config.yaml
num_hidden_layers: 12
hidden_size: 256
num_attention_heads: 4
num_key_value_heads: 2
head_dim: 64
intermediate_size: 704
vocab_size: 2048
hidden_act: "swiglu"
norm: "rmsnorm"
norm_place: "pre"
norm_eps: 1e-05
positions: "rope"
rope_theta: 10000.0
rope_fraction: 1.0
qk_norm: false
attn_scale: 0.125
bias: "none"
tie_word_embeddings: true
parallel_block: false
init: "trunc"
init_std_qkv: 0.0412
init_std_o: 0.00841
init_std_up: 0.0412
init_std_down: 0.00507
optimizer: "soap_variant"
learning_rate: 0.00343
lr_mult_o: 1.27
beta1: 0.95
beta2: 0.95
lr_head: 0.00798
warmup_steps: 200
schedule: "wsd"
decay_fraction: 0.372
decay_shape: "cos"
final_lr_fraction: 0.0
batch_tokens: 32768
max_seq_len: 512
doc_mask: false
z_loss: 1e-05
train_tokens: 145400000
max_steps: 4438
dataset: "wikipedia_en"
Each number is 500 + 40 x the weight over its row's rms, rounded and kept within 0 to 999. Layers, rows and columns count from 0. Numbers have three digits each. The size before them is the row's rms in percent of the matrix's.

# layer 9 MLP down (transposed), 704x256, rms 0.14, rows 240-276, columns 128-255
101:487511518470506450504467556514545520519480460520502562567498537487606536573491580454582544441533428501513488505440510486494509455492520463533551512486510494534565444517464531461472484415470482554503456476461453447554514494481545461568528417481479502531550468524507557465460519527525571431543425550528522364432537501539519508470518498466532499521464463511518510465464519499552453453441
096:501539513523508496503508512526517472507462477518440444432536475552559510407506547508417533449470486495481475552514478463496511557497472522554469592536487497436506513514484540604472470459518478518543550510584496446532446484501440526504569561473494505468460438460511442534529500476538474492554486494509463485514527510475422420480520474468478553504484479465558513561521524563543530522477
097:474507495514447558509485484394480474494519527467541598599557498569504482509436482459485522559429536468559473487450460503475439423526477533495425514509451510467452521484501445510434471485489567488505508514567471470528515541551491495458496484515493539458514553505493480526529455478484476505483513508523516602504549457424506488420508526411498437476478486486520541466465487486459580498430
104:485448514549503469497554486516463511453470533537451441520480462488505474520460553522470511491481489599452545509524566500513456547522501493532492531488464488502548505543493455533529537591510527444447513507531552529523521540502529512504578545533501509549528485486474518579541487507514501581490478503502402390489479474473473482505505504529553541484453482539472500497610549468491516567524
104:421480492540556521394489505464551475473506532512523639469492502530521439543502524517517532442527543574521515513535514499515493457497495491460505437568508477530462523490541524531475502497547481519507499423559470514459506454623475457503505430549480538485490556434421485537565435529524485491504473440564487496522475514524511556509514567501551449503477540501480457503461487560558491452476
088:495512541487447453615460482539519540559523554563510500555554441480482480476489483516519491478460491408494512471508431429404462465478506553494510534515501484529485528497485466552461421516513482526522556496517496508396496534523544469555486487522467506543476472505495488459507496408473468485512507510492541532522530517482529522440490424561490465555515507456533489502533486454484547449481
097:471431550531501560479530541491473473514462528511537520484456454514456512483513491480506495466501501516479487465475512430530431555519534498537496540479517498461535515498506381546599466488509511470461586431512473543486469434499463537504614486515484511533472459471505539491507505597522463491539517449462532516503489509495463521468502540508517478467544526539491474491492509445482435480478
096:483492486499527518374485472445526545476555495478557402461474452428462511424459537503546536528565435524406534524552477451450445465455479446460448538496511497567506508462523574491453434497604471484519443473488462469509533531519500516472470502535571548533495518482464511532488492490478477563537529506472497522468518495529561501569439488527470565504523474569436465535457522582460542473426
100:446588502602520499515516500458554556508522513458451548530551559550526491497502458511561443504555462551469547507457522497504448490450522433431526507526473530499468497536505502440553462455519456540509480484531508438509439521454496482454538544520450450472518545446462512460522521536534495474517468537446587524423449531601485419510585475494576571555538447504459493521484471518444535536499
099:562465457524446491408521503421539503464477543493483582510499432475437457501483476500519445555504465509464518474470472465428559535449519480436505523428551413471462509520441512589507496532469605407506560514553544524550446510485486508484507436494571541496476521436489477497467584466530481524519483495553484501537525557532551516482446481520426502441573477449470511526544554503432488548506
099:481505475500503469444479475540498524568512592493497562631508497404446484476506463455497424520490478435466511525486515517499443498512519570456511515512507519506544498519460507535516467505503507466450536480443514476574450506543524510461459495529592475427476510597518530506497452512489481445527492512461455535588570533507414499495490467493476465523555599479569514524541505383508547515534
101:552470557528523479479530412476480483522423446424556550432491446534486493491462530510476395552482536545489523452541506435507468490470488479519524517559420525498465460471517443474463550477481443469542593494555517509487504512516500510557559440555577462544473491511518485591503543491563554525482517495522510478520520443518489501490487501506488512470560445541515541498475508463457466545481
100:461452496490474510493491470558464467492502597561539563520502485527478523491478484469513449481564443567529409437438510512484462543548502470545537559539512496519515444514478482512519504465413421486506506460478549462382471509522491441586511446539474587460529490466476507488510484455469525509474481508506484465486494472578534532491524511534501463486492490481460519483491519506502476506513
096:495578541509465525505528541502434544515428534550532404538510507556505538431534487557567536547496484518489439495516545455472524533429487509528457434515500490539545516516569449493551481430486514479475447465471574512465446514549535591411561539496460478558489563517567441466519481562495502518483522494479560471496535503456507525548536477536518534481417461458461543533520525481517494477482
104:518448483473542512416436530447473448597553560451475430545544489541500553563514516515525551479527500526499467487529473514465491541469515542401520545548538482514456495448495523435519441463469504482493513478495468473516467487538498495529613517499508553476499506550511466531552467521553551468522492494544509542505542490483514447478489526505584551549502513505479509531516529500501421481479
103:457497462432443493510591461519510421517533498460446521483476514498472496519537518541514522491465448468518473511464544460472476515491541487504480496487489515478513478538482485494426466465508571480512526546540593467516512601542527501486481457410541454553503522445511481604573466508435472482438449525462488444513399454484527530538510480514581481531432525472485561476534527543495522482485
103:453487481498524436459517476542452503386535483495506513427544504571417519442517501466535436518526524564464465545470514455495531547514494533428514535556488506466524449428475499564570553520505490480489516486491498513541422471496510515500538501455524473466448421469494441529531499538513443515496458486485472527458503562455469495528466472541446525521525548473482495514478426584534587557492
098:506514503475503527540509538476485513435545522422546503438480509461564561470512543491496491462511459500476482514459532452499506499486500463538464563530566487522522498507517488465481474503478473518510453486481516537495534567470496494478483459489501515469529482463379555545502545563484572509492396502564463512479531559386492539485547516526560537558533473539510526549491513520531444496469
101:497515553489551509528473476413488540536534461485472549540488569525489496520537521469524520459463529454548452479589512501462524501446452482539491467509536460513505551473439501498535443484522522451552462440527536536472489472499451533500475502570560476514440534566530503524490484493477480481466496412533480469581497454510539455455551479330521518620508473500537449502545545461477466536478
102:492503609494493519459475500532468562453454546510502547468443471523478486537484563479567498454487414491441500482493490465511507518496491459491520544505523523546514560453540428524555481491441490483539523479451592541569487529491448527598512489523443486491475470500494483478541538526520549448512540559538419574536474539536431489545532504508505563494491475540517544509559476487468474574537
099:448466517556571435482567491524551538470587493486529477462532490574510510556462469504516474501440501567588527560493477441501475502491540423465481504466490500470449517511414466579457487528549537533520605546490505541564491575524535481505496447512457474530437526456486553478560538474500541478511494500527517549549523511496521442546488510507493485530531546486505446495535477485485513563483
100:433565539529511489448486499511529494522470427501495574525467461448492519552516582487465542485468533559529489549517574514540520482512549509549502526537523525483465495528565493493535494524469474601401501478505477454441499488534531466522527486524563583516430493504457506483546408473510537478526570504478511454484541505523532557394488518491604474483518535464543492546453497458418547523528
101:472485514552565448498526479511497485564508485486475489464499491494455387497494541541540546542466499509531507549506545513494446504462503483403577552572503528504466544473528530496496543540473495509409537520504480462501488498519445443501510612475491461509450480490584554543443521488428528453442513531459517525473554593490439511492510546469478493533461539512471453506520534525484512487512
096:511427493501546539501483530503466516476486501490487446545522493563550510550459556522558542579512526469446458510447524513425545546519440484560503537482513512515458529480582511508450532544559567529506438467513432520484487543479538504500493455510511491433543551495437544461574452466542481567489580472534567505579541554557441502472515421563552526521431546478461537546480476480536483472520
091:550478433523486472558427476512500450462567482492505400452485497433512477533524424584499513502493465498530534482528588496522533518523542516545532435446486523500452550495473559421507530515434498527551527505464491525556499525535457534540448487484552577488462498537510513524497419521565463520440433516487518553496400450477433524490550512510524474539476493476503541421488531440508428542558
090:517521551498466504549478500513531498539459466545538223461485553517523483448498493406608501506509504483488425466535483492447436561527480540463527554511512523534509497494437485493485462475447477485437485524474480439510504505409507503481535495589521562527531524472527485498448553519506457457463543534507495567423468434538426488583457487503515522592479489570489504519442508489511464471540
103:464449495466513372563462501524537492490533505471467562526510584423447456489542534469533537474552533517479458489540495509497468527539489484500432474491524499528443557503532470470488464579535453526517462454532546542457504537567558502473508521474495531503542475500512510525461439473487470492466476550506528530506519510507475496397469492478507458454540552444491424491449479470577499476482
102:517491485549466576540492515523521464521459528512452591532492553478505431515424500476470471426567539502548505449557528503507500423537581473521516459576517503483470441470492545583559524468537479513539451497497533526518527540541479511554476518523514517487504489509457477496478477543481521518490535471575398498493534591460495547491534537530507550473500500440497499476533541508589446461491
100:532614502527437545544484502543479483493574511484514440471484470462482520509466529500465574523427556522486484508549517455454495474476510506553452562501501412497490482472402532493539513412469555511502509535417543558462517487433490481516478499545494481416546511456567517497546469523583489489556507513395435462497513526470469448503492535478498468474446433538538482477529509516467511576437
096:518466504415470496495475449454569477471452569496510630566511529542540509487498553515526524451490456536499494456494487523551445526477472536449466477494520470557412531523510490491503471458528519521530483558470478573524507535583497449505457464484508495494482518467486552479475569597471462489451468490468506447497520421478440569520523508563545509427517437491565519431490493538519456530563
102:520452462481498554494469446531543521480481533456467437506442488580532568466461452502474487520527546523465546539440435533525509478504446496526532470442476512405455489583477437505474491504492516488514572483495479509483471465488518506559423465510520526502499519448471551509464551517446486499533479550558495499471536475501555487460539492499502563524539502421529532521442554476490481576462
100:430454494532519503526586595533499502523498478531490493467507521563452509471522452524431451521486501511520451443445488478519523599503461485554494520468466479484512518450554535542586505464475491551551548468513491534512538471531515525544550492487462380485516438594473477479476507539572517447475501477445532475505479457456546403471558456465512544518463491483421529526460548522492449614431
102:476508511464499502474516569543467490578475463460477520494581519466472567502440498523488473543486509493458596475521563477517539479614459527570446461531451534463542508525483481492492543441439552464473508585468603457448540481549490481502487587550480519457535504578495500458513544491499475486496482533494534449463491531523469582492464484492484490486441508450534481480481538490486535502502
101:542502478480474501507443545483359500496498510402519479545518467510453463495424567552439502541495541539449565448439491518499448490435577506485485512552481556519546532482582476467509448536532520557455507495459525471482491461554510525468561476535443514495553481543565497495506503467498510477541485490540552458518502499456441519482513507406526469434487434510465445527484521546445524403538
103:521486422489579507455472389509385478473517451515502430511449525474527532462516463568518494449452508517440502497428528396520456512533446513447454504524472487550560563592553497513526550539439485514532498543436517520446508451541552460554519433532449555527474533502470539501550513551524509512488501455501505535474487451492498492501482554512509445554427475494472485543564534522508460508535
105:555490587466501568481469457456491425458496559435443482507493518495456523537475474494586564491526551485543479484447518548578546548524468461496486531481510427478412525504495471463484466512529537444523521499505559496509484451533453500509559515491524553408543448502511529469495506494518419525555465442554504464465469540556511483506528501470504499501579482553507483497503555461499480529545
103:528465532543457475521515440575471495497515465587510550500587514534480481497559544509526466505483487523506500465435482471517510485566444525516503458498553556498518469513528470449490484467486433481582492523543446460522459521541518551471564392448441490466468455549505550475466519565496478628487465468568472447419499514531501537539426456498544505531440465455519532550482528593462391551525
# layer 9 MLP gate, 704x256, rms 0.141, rows 241-276, columns 128-255
095:482514510503542513514495578461485486478535543570515487501513515457511515466522494486480571522469477505525521485432564492449435520485453468420533401489488592529547535461486518470479508496512526483486460476497470519503501562508561419539477512506467512514463473577486443417484469486496454517532489422517586463475514571466447489468510564498525494549455491474514500514477541507450521528476
105:487525516417470421570531495521532480543512443548501448453489528612535504442559479474496538529442451511555454579525502560524507412463445493509499520418537464500533482408447523524444511469453522485518474585576400493516549553514468445558470455481433499494497508431497488486475505468460544542498543482527488543441485490496546473520516490474427472466437530497528488473489418523542561483430
108:485478530481511443512493440507501473516539524491562464530514501522471515585549566565557575574489471433486558459470565454477483529543511463460477469487537523500487505482456505453454475497497488484544441572450445472526482594493499545444504503407547496465557506418432456486511476525578465480461516480564518409470516524506502488529484441471453496494505496553525480428374566501513470595511
099:556450458507471415490482475493424485453492442533538482467491564543559482478508503500509507536540508490479579509451498455427498490430433424496510505520479504475560464544463573435395480578517576527551536496530468544505586547437451459512554497493462487530494468527565474442528499497561492543594468518511478494503461470509547583482516521553523538579525534506467493498485486515464483490516
099:475500484479399544528480519491461590531515495528564457548503489529476449526498539525517483446463413484483480567566497525465479541481428524525518518511497473480470514500538463479523500532481558540443550561387500439453546524489502482527471505558534472490461503514475473561518493466461566491499478497486463561476490512603459512424493527524524463518462530580418469487480544520491464500523
102:539454466549532472474541518434490466505524510521518475559499466547496534531470477530517500412472429535528420581501486537512510487481476416489505534475525563541437464498472568553487573471480474494483554487459534503478524479528508531559515570550482504540570569511505452536461511523525492474520537538454524476506528487591524446550506521537501435498511519417528511535528489532434473487507
094:497503446492518510516528459495536529449417523486455460524492465570473491485438469485474506489525568576519488495479500515516504475517468493457511481519477541473488482495442425523536434493534499460419499447525516550546508503514545434568547544479491499556541534435489431478508494454483490407486439520532453491495530481542610470453587504500453550499478504503441546384491484497497556481471
106:435463540504457514457498500511475475512444483534561504556488540415498552526450544525543520479478483532557543565575377479486500504471405538448563458506437557477452492450493509488472483481493540486569423571546537534568486506480506494498482506530546422568459555498522535546498493505538505554507483496569535470560457474535537495496489490437516471531441565500499501550462531544487485495511
097:514541537444497412480488512482499514391482496427533485483544472453467484537450542558502425505451470492513512443454495497492524485509487547462570447499444466540489476517588506493481508512496502446504496481497548576488512485530483502501486414456497501525470507400507466512484470458551493543535550545506550497464489513518471546454524522510471524529399464490543499532575423512508409534489
100:470556536456465534564536490479501513532514511448483476520491450525465557505538491576457497466527588523550591468508433491512489566476441515452548541469512448462515440474458506514439452560503471499483486457420559480517496503493515488490535575522466512477469560503508508481482507504509541434523573519547485513465583549491611553449506500537479458448536434528558473497517501519470528466493
099:458496510469492464480504424501551498478509481499520455517533484581538510478506553514488429517491506487533554480490488476444533448506539557565417486489453529541509429560421505465497563486482533444549543434504498497491518498500440521449571426493515541535459495463480532556529514453500465576498449475504552402449527429529573470450461453494526416482496512549531499485496545507477572555511
096:544443506531494462419439455476498463479475461507521503462472516474472498522548449514442548449462485548545512532557519507533466505508464460515527563476487534453540514480523495442520441489499586539488474490469543558462484460497496536549502552550427521499414522582535547483579513513442456509524543530501494460511499514504502515446446476538535459435461510515491485517562445515511469496504
097:523524583487424513457519588524514496554487513503567516489465469525471480438495468475516461492518541508490469481530596469450482427479479550509518475477508449512581546506489527476497447510601546524515481551497526509533543504528499570536461515523507466519442432491484427544551576528470541554493469461517532495489453526559494467468463427593528494475425479503598531530549496550455518495501
099:478534530508439493512556448474500430522507448498520465505467507508477558499511425494599544588490504563414529478482527484469488500518496468574522535532559506476543546485511505499499446567463466491535552508486455502553568432448480562424519613474588460577458460510530489482552503438504576561534515502560478453434494507456461523551460436547521539514515436497467508404512504434504518529530
103:512538516505508399524484465461571522458548521513482478518484502482464489489498432535537555605419506544499559493433464494544472457601480562427422473527478522547431523498507447458493462375447490517446558469487495462488528493488413581457596490472494523554461498558513492474512589545545452537479476561514522590495535523477505572535474485483497498465508595548459555435450436502471535460492
092:605386503489472509483591519554519509509512526489479527536485538478510485455532565504500489564529511478482501490450597497460508556511470517463542525460543557492528485501444528581462466440484546510533523508423542555444493497519494478538532547469473527461489510577541467489481472477580478502511425483465473506424489490474609472518462457592523533427481532436489530499548468521495475520486
095:502425559568456548481552497568475465490505491571491497413456464505512493541465475474564542508475567464531475472522501446469490521501404515541563471478514498510504528580403469486551545481442563535551543521439560521550472462490484513454521501459453445490493508553550464430579477436561476474480470435517505500494492520529508556484494535469462547538532479574484478537470514456464529547472
100:522493478497484428482534449471496541444452482434531426484530426377500535469531510549521489523495501449461493506499581446505465499499465506475495511510476465565473506467487544579481555564477539545497575497482519538574511485469498496461550438490521489507455492501492467511471524556608527509482501481437537527460456443535487489524435492519514522498474517515455539462485444520463572502501
101:513386518512503519515572487555541533496516472538535539507464526517500484512532518553409444417528529429513542438439561526544456529474450428463488472519479500484471495510568501551552483526433471470520560585471506524511487496532470580524497490503506503521521515478499537554507490538445452404512501469449513517541547455430485455551518443434542531461505546491497481557574434534431573528437
097:408481512469536394481518512464491590518548538496523529481501496506511448517488559502475510452535471476493552517433489483545481518558518535519492488529498476494491453464463498498527510490447472595536437512517488503527417503542513493491524451479484562553453414548514480503504501565558490507449501524511534538407521542512443512460476526481502515458484479496543447549464470500518567485385
102:481514523479476450447489483481540523488523486434457512571462515489442585544440502499523574555471470456603467515546532503491513492550428539441437589476507536552451478477517501501546462464500513499462566491518535524506515540526501494491492537400512516498496447479494524530510480481485458491524456553520542407437552525493482503560533520511491485544518506528486550452505447575471503528532
098:537477520472512463478450440497442509507460438493496528495461498617515519501498547565488474508527495488466461490538484439544531423459545467437488460457477518484507455529509534511405517532446494477502498539570470602514519466520478467535450469489474436521498533425524512544514494509472507491515455477456514467578501552474576551482447528538476508514467488498416484477556486496476458490484
098:486494546533481503462473515459575496498481469503434493441525420544552438565510527513539531586525577495443532533512550468491511533465443516489525444494523425486511495415496428499576558486482555447534495524498568497492486486442460419450540512456484522463490496416471465485527506449447539470522539503521486603487536518497468523469537470474508486488467558530496498506508481504432521523507
090:578418553435501552458549504453459479490540512487459467543522463519538478519504540479484428565458515523526539492527518511498559495508500515466466532465590504499511512457441502511534479436486451526483470457481533496539485486498462563493509509542510483476533541418518501476521546471443513527535485549501444462472511487509528509492512495507571535529474488559525510500550455490474517456451
098:484510547513495489506561537545451518474537494492461453471541540502532541440533525547489520439521427569518546507474522537545553475503540488469505537526529470474511422494508453550585446514520510457545458519440471517522500453397574558498516568453448474487464504485527533437487521552454526465543418513554466491507522459402467484489499587567451513526449567499524452484450516527473544523541
102:507545496428489540475448499489456541528461494504554504452575500497476553508479490623532447558529494540500573540474504493462472529504420457462488509511584504557572449502473453465538462439483504522506551548529457606515491462512475486530504498582526490477502524542521498489560490431524498532469573499476584459442470422533485542460575523538475468547505424502588522490421513538540522486515
108:486526411507442498458525514467502493508513480418435562472482487428446555604472508470425482520494512509566534552444491499519506508456528479479541525542532503490494557494558506449461486467548606559498451497497468495511479507489534592435525459542501502554425439510534503496602496523437439465502471478493476481496482489495494425512459414470473584503467509549505503490554504480498522431414
106:526456522558521505506531481504502425508458516530511529496485548503426458511483521479474461492525438516479493457516504458537471550537410535499492504517419446486473435475540562493528528543564470533560414496528534501479501460433527516476587535466482451551537494461472471540530489501515463449435500542456533473561503478488462552543505532480461491542494542498456537530467568495496465432503
097:510426443529493528528500510499571531475578535511538518527527513577509528508544506544521439527531522514506560463573492529503475454462500546478499426491510514522501489524482473457511460528508513486487568504412494434557449529539522613484510526514476486519517557469460530496545465516488542455412485426490505414511459469513471543503493561456427499553482478513501517567446428448459557471497
104:508527567359479527493492556554502539460527474447533579488546546498506462408532463492482484517525447524498456534556502555476482523508559466484433464452480493566526501565446507479488462507474473486464450569467526537467504509582502535491542609540456455496536471546526542507496431543540459474597489509470512536446479511476562492536517483562513490505460452451470498505495524466491536529490
109:446492530534562535552512484457511489482408469475461531482440509533481533535568452547458455457484516492503399573502601443521464595526516477503445541490404479501525533466482459520497509513581517478574486516527507471544549503539476516449491473472521483473458524516537474475479519495522472458555477487489496444555530469498413500444516521431467485504477535471521459460543466513455468428501
105:420539506545538515479461509578518455488487514536517522485494499444461515514445507508553415501541493571533559519494474542499463477445494549508590539502543416461504494530600493412560417499480533483564517511428507446511523443506455532487448514488511442466476478552529532479532456568541445473430474453530555540470500520542562534528463517507499527540507466466490508497486513547435490491442
096:534488436528490562523469522477497426478526541487508465532482508515508438501501568574495545536458454460524493536481497504606542498502495587447529509470470497516396510526467435446478518479465490407501538486487509341492510516522437448490504474453447531500472571537500485525445445467464460492491498449534499550487514482505525554577541555538455452413531533453447471441541619467431521516512
106:569523487471457465463485497505520421476527514462502524472469440510517483497564514527515465503526598523535513516404480501553478517499524515439552521436514478515496474570534502470611522455511493461525465507495541514529594557493483496525581479472482491486561519445561455531461421482593561531505494470449466478461421437480472495476500504453490544396533601456503546507494418481485521518506
096:459496531500517459505501525470507433463451494501661494453485438540543566542498502469530522533507443531506536482549493506501494513533463469511427491477498463548510430499495523542451473495465539484511451435522471502582453487590417486467570458455494447561481515477545564470571476467515561500488520539526460563510505460481526473558553531453512500556554531541461520495484549525531397483488
107:534461510481529510490425503418481509482476447454585539489527539463566510505525546498466599543526479500533505481514498470526474575491480487506423459601516482490520512506491524459479521522502575450516492505522548413522457533533491496482522489476483571484423528492522494434478464515441496440501560540478599458511509523470519468483503475494515476540516489470463505490510589595461518500448
# layer 9 MLP up, 704x256, rms 0.148, rows 241-276, columns 128-255
093:514537515464490460505562571471479483490589565476576495513490480492387479476544521560486471540425531542526398468436478420508475544519527503459506497455546466542479500460403509565555474452431482464478540560460518546447471552395470545456536510485488478385521488506456504465489518503519496498551477493493484466532460597496508507498483458482440448446500523417512478479480573499567465470417
099:532485457486511516455486512476466479525491604471514465539484506540492421478569509499448487467576471495565489490540521556470492470476541546570444494476446479554421471557535480435408557489497545490448522499468493440579499438557500535469482552465513454509425510562510528482505535461566542545448464551509455459504497456488464477430509470501502511500478472483521521501427488507623482573503
099:489554482477454535546492547486483513457466480536533558486492528494538487451489509442451415442439445520554465530434462478507414459500546484487555576490470559531437518508495485478538565478482512531508396428504520539385505520488469504547501584496526549564504476518553568485487538498476497452427478537481489569514552496506511468434470451564560514515484537546516516538481475501533567472517
105:487493562502544514538448569528482512512488520473519467545567537522550550500482497476580549514496506453463469488556532524477475478515477430478446421503480471469439487494470558482519492488559513498480538517494463480436545539504564511435528513516462533497511533551498486464467457512445543476478456492589530487428585538472455481573538505512537499515465486512430499511529497478497549521542
097:497509506467543406538414464456510494489472494535405494463511530528500450474582592475536401479534546534453510486438478502466490487486467487448494497534536514537500510579518549477503465479547559423531466459442507492487530519518502444506507491471442538529502497499529458510516424462502473531497514527503459535549503471524502501488527467529511557487477513518541388520526447568571471550472
101:507476452568489520560562477551560532509462500552489524521429503546428460592470489525469489478522539524542435515515526527528519528431501491529468539520458515553482389509454545545533545496646510456500449531496551493498506435420514539437515471493556500507553540540575459487541526511576510526484502466528523508522497481496530501518514559533486499570476457528526532442505516485515407505494
091:411484494498513532489533446481513534524466569499560475462466444498437516478490439564489511473546511533529509479492535532564449520593494504459496470546493496472462477455473566468526504563548512488478417529500670539529466502503518451453468474503556503519504498525453486531556530590452475453502492510525517493508456537514537481446567492514522524500459454441434516513485523473501465513375
099:517427507520501475502505527569471500577495547475536479433405551520499513517522396499433499480465499490574462508546533504570464537551483541542416546484491544545432548482487481470488505503515548447485564465434483454494513579452500509510426536499557488510453408493486455482435509485509425544540495558436498581506445446523521463475478484472528533483535464542510510468453538504535537496477
101:594456470469546457489494545558528548561491452455466469484508440487518545480492471533516435492523550581582511511541535579516547525545521487542515528419521458493477486492557482506443456498483501499590518488472462505475449450518505490487588487481477531475443480551528437527494494527478516525474535492483570479536470532539496488442451431484475548476501438519531486596529536528589482449565
102:486451490505537500488512500532525502509491501447516525457522485480481437526458497484572471561530494459510543526489502484452459486540480491538545544476422545528471518556536496447539462483544402473464375498509490474480479489540495574469508446467467456520510516530534476553447421481542487511501438494480416549419539485460518510519466526515570506558429530496451472495560469565506516431489
099:466432515456508510514451495479489520407444436453549492534516542518507474566550511536514472575511508561527511502548462500509582471534479520528475469440527514460537487468459454504558510447498491539449523482530580512553516496503547503492536572543531507488489557514533461375524442526543564446395509517490559502461506485514461522501496476513548462491502471529515500501475483440452529493493
094:526512485454445589496533496424560567454513558483575530551406495546513472548501508600553598512452443458516546486528504445461462517429535432488565453503542516504505469497474470495520498472534486450506571512443491510516479529401524549557447566508528434434463497511516489567571457521526420432542510442467503486486549540499500502528499511524483524428476509457538489540482509486484525537510
097:454494541463564445539544482533504538471479439477509439513488471500593460491510524540521511586547474522461450502525483460477499525484445559494497454531487474452594543488489502484539459478496507552463527545483498435515495457502469565490553450476461515515489493518436493521513490525524553510542511619483546434532516468512547496493533496425579555543477386492514521476501499542510483483511
105:420503461470434525423547551514485494516562469523529506492493410476510485538553512457481481457520511466511480483530528440564497516490447486500543518505528477502513521454514529463475482507479436493483486513477527490421504523595522493525573484507522486532432424572503508548534472460510544537551574444522546489578479559469484497505460491476504529552443424524574506489415514479465458514510
103:498497470515450430466497541506522442487509475465433588519551501541532469513513514484451502470514522503508515501519502496472433523505447489477489566552438544493460371471514474583472496549536502516548451481466579460523475533473503525474501559480500515558515471497441511501411469444459548512551466496507477501503451493551500480492555532468461468490488524511504525513476487557453537474574
099:568485507574440472541527482480520528428543543522485552568521535484536516553534558458460494520570557524516462520481501517490546474486455557513509492521451555502443542502460534521493442500503447467480447460541420473521503417461485516464473480536486482555504484478464535471533470476462384537469516442478490465551492511500539536550534488561508584508449535505499539481535524517619533514520
103:488572543471480476490478531534468571522459469528479484559450439469454544477422498562460583536560509550487546441470469565495518468513466468539524498507505434460387505518505515518557497562562474527494512450469520492553469456498495474514461536486429472449504484470426476445526512510537494515536458472520394495545527509597478510548539473622611468506440536465547563470544498547499462529553
103:528490584487506533466446599475449619525449574489482453432502462461477470509503540511495535455555411532484492515541537465512505419502469522503477482511485504530484555496431447541481492526463499558491394576489486567512503487504485579507494542475449445470507571518552520480537512448487494445481475451499479485535514460466517507545502523480451536515560497516494490466478518391492498492506
101:482432515475532461416484586530482509531491530498518490535495519506477394522467549462519518597464513569439490477430551458510483473502525545453477484489561531569497540533556512558597467498520532456531491551400506498552506481564503460533466434485516518559484527519530478458503458510446547523576501421514497440519509530530454542488522394531535495557476439536478509545571505528447508517509
101:473506472494500571499532485514470459515523471472579472532485561488519473454505509534504459512518477501570575467498463436522485456536462529608476446468581436494535492533474516484478538498475500508469534472516552430490455519538529549498583546451555493498544460407503578497511399470483432505436486547467514515481477452421496539466524499519532558452490498519396501483498550499544463550518
102:564555513481500535487497475486459509542477626493490469507428575524534492477520480501466505546615475540503494476553533463471532580500472450534426508561524539572484485455447551504441494561509488517490508492463534551520476491511461457533531455471555545537490467456542513524485420536486559511523443504460566553540441504516527388469479488483534411458556505465560451500451491506507448424544
094:465500448574538446399530456437480457540497476552514509505485513561514541512509534522507500485552531526456518525472553455494492529424524469459502455472541550501481516529481506466461529514481464484516470385528417521532482528565536546491500472527416526563474515501476536466551459517460483514512540476515577522494535493527476506523509516527462519560458474468544498493501536535481497484570
096:531509470485538498499520609467516467439512519485542437479556519502528492508482520493498530483494571545523529440513514444428479518530465503515547533512457468466515475510474549531544396413468576490494584511536450516500537493454405486483549511581529537464444438460481473498470515446409575539494471467513508589543530527469539547494504568522457517509451489591467512478493516553460492499545
102:482473493457411560409508490456520507510539484447494440518431482476510514557469526488530490485484482471518509513508516513504488422550454536499518491442554461443564468516493465568474498507525474588531489501459486438533569487503486512500470459522480497573543497436516558493464557527518464487502497467466507529472512470521548541482562528504546462492513457537515500549496496553503512436520
089:465560502523471526561582511528397438465553433498452477473466460423542528512496472511522547485497491513537523509519526582551469465515552439503519502530460522468523493510507511523480449498519554595521488528531511510483414479449523467419569508468429521438506549524427478483462485560526559484496445474424433459384479457507468495511515526540457463513477544622502500530501536464515535526547
109:476549497494461475526532502518495519537498420546447462581496441535480530451527476502550508527509484404474499611528530447532549501470482463484465453463508505467514551494539517536458583493549502513456539474561586491473517544544568497504503563497511480472498458502502485513532483496490469490531551517576497484517554501452507524417498451505494519486452457504471490528496479508469419480539
102:470559504461523496547451587452507477528498510450472571496507573524482488549494520507414434579599481485462488510410469526498498468559518562506519446493499567465584505490548537497524543451515476486568492513546591546436531560492517458470476535515509534502544430489478560530508477544442409470493465448551505560541473542480507497502510491498513487547560534552460482468448500483536511504473
105:532442513545492529446470403523494495535497511493539547522436533473516476518506557525521467524475546593536454438581470544500571498473523568525480501506494484556494466498530411527553445529490429481478515514528569514456501574453533392459560480531512474619528516418521526476473521477467471440439524508538563459460514566449465558496527506531481493501483445496488474557517511495472574421489
100:475450486527471455492483467530517527516501517490525474444573440526489469588510503594496464517519527473525426523527474514458461529514519437495544398490504485489454514488508469499432515483425434434420543464529488485476514525439536464449509452522499546514488463584437532499498565430465538458583516585537466581492556523509462488473467517557524431519447431488472447487523454549493452492489
100:475514474504494470525554532500532465572548501519523502439485479521495567491526513540432471537499498504616504490482550435551414484419536534521568521436492506529533557479458416544545472456575475533527500482498376474538500540496532636529537522475496456461600466460473586488507538418497505608454496522485445457528541518573524531516496454484491470529449507526456523502499479480456509428484
101:501464568429491483485412532408501422554525490480503456542474506467366535506513558524506561427540455467505519481551515493459510488485464438552440451506507434454523501510498507529519482512502469512545495583515475528483576469505525462413529485492491403506497510477522537497497489544490551508563521543449513487537540411531523422460487543548528543490441561501548522501578472456452492511490
102:528534421564469466542543578472444566493467473496474516466458508527466404463513519467515534514488489452490529531495522412446440438476497551473500483529493514521549479518522458540473473461535440522480578589511542536480543481573511515517503448472448448533482440480453448480424483440611522528519483466447435520533478557517431475487494472481519446437457504473544524544536527582573528452566
100:457536480550510542534541552576468468529439486442522586442511542509663552490473518555536550544483550494558523470494466445525491503468517591566540524471499539555453453494526507476493501461516522438572519569504475511509511541456411507549500496498489472531582508474472527470566467473539452558467500518494511501499496486533541562507504474456497495471487449562555549489458493478511546514591
110:483460513573524491491448484517514544517543575422459473467557498536473543519536545483473522504492551482458592601483468498440493507474453476537487504501433549482530489525486501504486531507429515537536506524503477498477437460558485410497457447515519472513472456477491529443505436501494498528492513429502487482480468527544532510536472442521450480528451447548421529536480558531530409473522
102:544479499535473472458534474414428516449579501553495507498583505626530480560490475504481531427530474553445516502486471462487511512507497520524543562537491478487569480594528441439479531491541458507565536411413498544457537548465532515541509510509478537530517408511488472489461510545477536467514483480527517546481492555476512463497437524457517506519425479536498413549496497528508548477444
107:488527499453470475483460523520472513594583433493477534482511503517513498597541527540513449488495515549523481452503573479464533432481543529522453442493434535547512461450552511503509497477577552516489456508533494427544541538519492551499485509453411482437481573531455529519492552511490528454560461469471463581574491548515493462473434501445526546510496504431593519497500526464546489494530